Each number is 500 + 40 x the weight over the matrix's rms, rounded and kept within 0 to 999. Layers, rows and columns count from 0. Numbers have three digits each.

# layer 2 MLP up, 4800x896, rms 0.0299, rows 2522-2559, columns 448-503
540496511438458462473462494526522458477553431509475557558502473429583555499513544565477474521528520499492503546511554554492552523482434443557501511569443438436526558498
525500506475562536540513540546491501500487480473483460535507496595496546567501550550494489542568451544526430463469626419487520477436537544491483567494520489463499552457
535495556443503526535483543499493474532493448543489512575453485456528465458554481391462492463468522485451492553439491525522539576506517556578458484484620480527472531441
478458480479466541521479527528511457598564513559544466445519527413423501476483418471492491495515540468531540498496487531477494518481473561445479496491537461518512513479
476575552521497501493534561521533484509438535481563491499459577536567482532534499619479480503507448503465519565538515511445525488515488477466474486485475545453515531525
511468522474513421515534532492459489513531476513465524523509431556511399475485509485538513439563486533381532503518497498613463440510468521431490516559518456547560512512
494481436411460476514510421487499511494474512466491438594467464513538491436518479468536527492449433522433472485547548474468459504544454500467519448523540430502475506509
487493531552559501412505584460500478465483455411509510468541533597551471563442550448573491608453520491479483438466537453536499505612430520473460483466526567451470379593
518573525459429505514561553460481532512533506516486493475589454471506520452453486490461511484522461470451463568515526483479557467495604441466440513475491528472447587452
496461481478519514441484531435517470475493479510507503494578367514461475525509486552558488498562496541441493437463486485507504535535535502530508553424554435531633476521
505498420474486516472496478536499479510464484411455443480505494556509542552459555548494441527475477521496584481490498559421623497418481431498441479537538497535475501487
422485461547538506503538430502514495524482438453432477415510517501512524568512497518498486538494435502488543452501467509440455433478470466536530489472454434504507520498
492428538535469422463587542498487510526500529541472517493489514486556482473520513461499571464510443494440480539462456452571516500521535528466433421512529498463555501542
528591541518461550527484493481510558450461565491474502528481478458481564465535546508466484494462473450461464473500508416597453448500509491472554491471461431489491475529
433452494521535520475516526522468543506507530605524449491547488491551516504556516538472451465460525472476557423524473530498542503474527494512553510534498526428490465483
431402549395586486516534525385489516492469509499530463536540502501516516489468512535492495416464485457561522499436518521443465505478527479443479459483511523445446531476
438498422509419478425493444423516502432465551507489484444469552535533546415563447577469511558495419479569612513561495495510448568507476438487501566428580591448504488485
504490440488522511462538515574520488513568461455536501489471536546486550463586472502575542499475479549443466515504521517502493577499456506473470507491520510518524495582
462441544491491474487568479506505608529555487539487509472499463475523454486521421486422479454599522527468557489430457544491505544482504533417540472420479479497475436546
457575474582501516516529471458492488525515543420448543434515534490523497472497513531465539483525510479589456463456465466518466556541484422545497466515488396453463492553
481488428448449459513529529579482498502485481540512509516481521586492551530505561574500456536529398468468472481460491519518508538474488501464517515463497493468459507531
535477549525446527506481474482491524505468548468527523481510498540474457534484534552566481484548518553439522498493473499497545579424506449445487537424455449502439531491
533445582510540462527526534516480503497559463471448515494507460575488519458545445465484507567414485499437542514499469490517534574479527523544449515501524520505497497541
449486474530461476487485520539489615432533546546570524486493501500531455598492546496478476491537518501550533520466427461461534512385511453488489500517558499559510495518
506547455456495485555486462444490501501528464538452482424469475438545456545446537489512530518533498502511493461481493541525487549540518521455506527529527521502530487445
523490474558413443559493474511432537445549503511452501455439535527541518541543517474491532504457504459472558509526442463476505431511545461522566476535528501460448549571
482518524521497507494487473464463486491559555483447553484486557444470481478486503530507478515451500533490502518488503542492429570540442471464487472540485558531465477512
506542539425520402451466514474492486499565498486544545555451555505508544491497509538580480499435484480493480486438523492511512551495517540523496527489541501533450479476
499496483571510487433519541483483459481507425483470517465481489549449490464449442486508584500414461515523426503500478511501492537465465502499464531527525487437535550471
563465480474553550463560512457485470575489428524542568520505521489497565533513464531528566518453451523482414518551493502433465460439471482518438477507560515456548529550
496535546449499542505473487485500568490532462499471492536480478547518554512479514451490472442544483528548481468503596480520565464520472460495510500533531541469469527580
531486561562473528451526561489542510517523517492536490507547493506511539515457510529447455438524493542465522451475486461530465502516620513507484498518474476450403532526
567449524544539547460482469569473456515512483402547506562400459489493493453591538565479518485451552543478502584544523548442480516551472446512560497502512509500524568453
491501543475512494488557517557564470635484566524484527458437513500458476472450516459477495432479566487484519506578529434462461440505549522485512516555511485496461449537
586497434514490520476477488413541486472535443503456549498517563516486500471575445505494438544501542506516532571463520461549557491520472479469517536515564544557427497481
511535526522481535461451531474463495530461546480521499475495502525462533482471511486596517536570554413544511472523526537523484538555451421489492461521517469491517506479
500468439530519444480481526537513525498515417489531509536559484512535571479593511513534492594473501498425427464452507480472537496531577433540519476456450445518441520531
548487496536463488504525458557456478492514460493543413492515464528462528547512480512487479500494520497523496489495529495515506528494527535551519466528513499497561449489
# layer 2 MLP down (transposed), 4800x896, rms 0.0299, rows 2522-2559, columns 448-503
505569502470512477579530545467527570455535565448436539529468495497476522500536461532556459480408490504548469504523513467476509471455505509515550521541411488474492512470
457479437461476577421462519486489505510498437500507540459479465490504545516471445445529478494517517461481531523557476459453528444443518483444474482462439513464501526442
496473491468604517494423570522549532530464453471534537457498508486489492472517582575474457496531472567445445464469556506547447459519465481421477510475486480537486528496
546453409491534593491441531443539476489495519488457494506502527467604503551489529463478502557472436455519521465449471515496511482524548464529546528472463531544521530457
549479531484504545483542540516519466486507589502506551453475489485529536518513486422557512511490422541538512544460494462513442480515448476431492520518538462473497512434
528507548497483493462467417546565463388523502515506483435481522482537596553416497509486517454480510475529474537479470471437514519461491490555531496435542537502525456510
523516503465588482489536541458481508508556486523453546466515517518545509451499451538538490525508467484473487550386479530524493421535463520534525516539428571519544528510
524485528509487542470540531431569410491504491503451496513565611509505461524416532455445538532505451546559463486471524508552493498527563554558449456599451443436427430497
462567529498474483529539517591552532521474575504482464449397547545551438488466525449532491465458478533447453536484466539576505475417485503579530507531514481518529551540
505593435487531454536555538525437498506551541472490447485453520520576489457478486469491512517509502452556494529504493528417396474483489501545509451481425568475474520436
548487449509499530560460540476494525496509608557549546514491491584538544446543509485511491509536495494426472494522477467492429473563478476483550468462490485490481516545
474524459509444537404590523460514543513483463486505445501518502501541537495431496543519488557513428506508525436452509566566450446478488464552491492512509486616458467499
592465475453504472479461538505555447482456484399396503527528512515509529468457484543512509503434503494534552516441399552478489454487459476467477546448521543453491496538
482458579519550564439486575517477513513524448542543439453449524491443369465481498494503460442475519452458520528548530459468425572530510543500491504523571475420587438393
470492515455479516462491452494551530469493503524445505522470517570499512480532481500511448504474463515504442446479546502538496526456504483478587493456525382531575493533
492475485602418534446541470531520443478496499461543512523427539483497487519458513448476609471497513520428443481463538501420524582523504498520480559471473521505441522529
480507541424491490506561480529457445516528519499562503487480489532533493532472488457555500517464521478426491466509428499529451503503589543469504453571438549484486513439
472504501525520481514479455491468476446447557481480448514502413506514408427466533557449510520530500477500559542568494499474483504571504432473476545514519466509508460450
508558459484525546511506532483496529430509494486446521574464533542488489503461495535600558556489473542542507491509553483531535503507548444430497558521504530475486528532
556575531469481446494553490509493498461483491502483481485493496595535456540499464534573481482470467465580512519499504440545476503579452475434460495574413455526454530512
540493538538528496514455555528415509521470451498496491447461510494558481497517488524478515550467533456513477498504456437525463508513489440459502520563445493517498505569
476478463539437482525479497523544561475544484529596479534530480415486486492493528487471559465516541557530495522545513519435507590576531499476489432537537500467532496543
486569466451487489498539537501498560496501533545562465454512529477503527567488499498519520470564503484510518507488479450550450437507488520531515446541501479522479520494
521544507474537488442539509506520486465498460471505493523439431464514515472486472468453470522530534476534518594499459483495544536466499515553480515502518545555517521491
499449501462546500441499518506483475526543492522498526475470507495470422508471455478483509531467538506457515562537527468575450485495477529461560573540430450474434475520
508560554497540520443513427421589499447480557457563495527561543500479507507457543452488505458552499473546532432436568455527460569525501513481435495487484562530556423458
528511535491464542475470447492423535470550485501495475562496476465484498556501523507498517478494521455500470510458545508523417494454528470514517537459477423436501449553
477536502464531542529476504520479534478526451469492495487529472517489387485483453510533505524473513549474490447550503524457558474486445514467514459562399481523585505476
432495487429423437484555526593519438474478538540452485504532445499517532489546523472432436441571559476579458509454392492414465469523521513551522471520494563565491491523
467509427464527451476505552514506518532517544493476551499506420455536468500462482461469477512537499516437439499537526462527480580456491467504483440515418420516409515527
495547467563510485439516557464508535452458487478526566556528524500478436424468474581495543484496503491480538496462473505477527510457493574509525533554492490451501479457
499469477486508489544495572507518540463521481469455504527478531533465539542461490485504484471542447549470534560499568526447456461536530513461506504450490580450550436528
489523523473505566496507465500498492513499490557478505448550422525485463573475503503483471456531501535445491528478587520532503501543479523475491536498476557467485398483
512524405545512464458455555525480486484514434423553458467499585461496539502473537459449504440599509489488473469510554523562503496491484490504436517539487474543512561506
446493469496459512457410479490526459553528610565501547455497424506481515533516428482463491512481505480514578438529540565504516468552490477523413600542550471504515463486
470491490469500517467538472494512495489544455543554552470548499543491478473474552501518501489482540506484472532526471429468559495443474500529506482503500457542491443532
542486521429504504525485460484461573528503531542491505519490502564508467490503579446451537478492440511473513499531487464514528497483468566506526551557507488502538505484
493492516472458469528539393505512547500470534462441543404475501531503514480543513472490529412507510472453478523459480470509474469512481532383510485449507430471511521439
# layer 2 MLP gate, 4800x896, rms 0.0299, rows 2523-2560, columns 448-503
559463472526519563528505463406486504487506539474487533434505488489446502541475497554478461545566552546490444542444453463579578466519483484601423524587481511428463579510
529447501457454456519575432460501555501480605474536461432567537427544473531542505455559492505561541541487522487453490482554462517458449551512527504508494549476490517477
577506502485529452498522510470550532448555553536513545486526492531479473479517504535491549545513486477537501506501432463483425471581497494492475460465529518493494459517
527573497563498549481503512472454464486471498496486485466503506491487523534502496499517529501499546557479534580574549554478514458454465518569495534477501522453532536427
520493482504515523454503522513561539523505492463484509504503555583470504446559566514513487457482506492431479459550532505516468503498506502439467546616443477466547478480
469454502469445516540451511520490455495532494472533483485521462550473475530504535581495427581583524434532462477496474541500495458490532556536442503425486524471449457519
524510533521594507517471542541515541501512487502505535522552490523529514527571498408489549457482526562431497572504558481518488558514467517449533463497435591475459531444
459465555469503416456513441491540459575509531502408504453503540515497465520523438475510491478514542540501439564525554492566439555463474549509482530493510486549525488537
560527448550505479485499459498552499444515541464442527517476512452478509477427526513449536508520442542473483447522500446475556461590494535563483508555501465471499526524
526534510466564444498460454464553499540517486512453491493498511533428436478517463482500477431530527482502458476511447503434501525495486501527504413544507464539419448465
521531526561537503493497464523594515542535554466478517495547575488499466507483410472502479504543481475545528530533529516445527419482464563406521532510453491509534406499
469501438475473554532480511518499578480555502508573505522526497453492467498477516513511487455489544507447508438582560440450524525484497485479503507490472534538512523490
510494480498550561560473466471538470545550518506560537473541525448449527537516500529559465502550549498519461506504508497475437610581550475551548538524510475523565549547
482582476471484527552477511457610573513467496446459440507529507486494550570449547495518547541519481450544531459443430497482475554484483423567576537443442542480467448476
535457524474508421514477542397516525494526531459495555526490547493565507470473438513522522475560485440561504492440473453552523448480495483429451496561546440512412505462
504471514596487522521460518447502481572523481589516451504503545492452430559533480516507491475434550507462531500497468540507470467499475472503553465509537422549501425568
452431429498491480492507465446523482520495529540495421502481449490489546451527430445533505496520513489463464500539496479553454561491463524513551476518472505557544485524
555477469496493476489503463470458560487480512518501519527484462507481460481512559515491549465472536474465557474464523519471478445585512513440464517493496526438502528490
504502550441583548399508460425522539460515510520442485462523420526479470472481502506493575470513541513481457475498507440444552535488525445505492515523504402465513470506
501525507471481488505533443418478513435456520453484530498451470495440555497454524475500540487582537445471460481552519452486424571561560461484501523501508392520545450489
485468493498498540477465508428432538545485534550458525549508425472465495541522507480542543505543468440470474485465514525491484459483525518448480556570483532589508546563
479510427492533543487426547518516525535443500550489538613491522467462461505504517461468476453525552509545501517452515555531473483488512501453468476434528498488438426432
524528532443550520514514490499463503494477454522458557538505542489506486478496495528479524521487466438520471506488511531503453479472555483538496547488467546462493548489
514527528427530467451486479530473581529491511499474490449491526474506463472357446472525523498549463483546447508430507447562441494465528506489474552410529504521484509450
539463522535487482526488571569572519523465404569484513499439453476551528482535513462483447539465512526420536551522458524462512442525424517497591496485540507491473486492
468547562472575480479423521491555487443540511501468519466429418452495546434503487497525508494543511516527541485472499563512526480533424501530506416490525478501384475496
524470489530438532553502457493535555529472520543472537511489544607508500551521458493535441468509480540499441558514457415438464454470515487506528483422438486488472516500
490481459428453580468490540550502497541473537577571509486517448475496558455467460491507395497507553484520462530502384509476465494509433439524445504498455533466512461531
511541478480484504480528561423550454411497485495510514522569436405556538566539526536491468583507545482564464526443560465492541433445451495571404450527500506480452544447
491516554516518475482530483558498504403439473498512546564485551534475459545590539469541533432478494481536490463484543479478531500455498515548508520530516537465518511570
443483484386466492488543493446469472504454525577514507518509502489465540527529537444469507491468533521531500498538470437486619405500488548525517474539464435490505474493
475538531504512539439558513489507481522543546520516493521494470467488452577510533502479443447596522481488583481511513454535535504464497501583536523485480519460594464540
481513513464539512521530529458386581494560557548544479539528498490509607432557472507497481539478468498538475460476492541520461517526460467463543480510450514441502464477
502553498544473504514579436463530507469512510410539586514494391463483527498546443450531505550500467433478441508471452473517542503644476402494477540529476435479535460453
481560507453478394469514511495464562480512496583470537446479495564550517515527549495486488554632461552493469546473475494466485500523467486455444530489470456507431468561
547548504596558544493553496452546494502532576456535571520475473442568493505499460462498483467458550537524515451524481406480498467549570509557499565535435494431494531484
604596501545512483472505473477445554458423448511460533467482505512477475491491491511534486532529482488480494481465533417508517419505463522539515528457511502561485517516
546524548458522426421604436483490532485522506499526560484490505580455486466485483484534542504534443512443485515529507478477487476506479532467545472521590494506534527525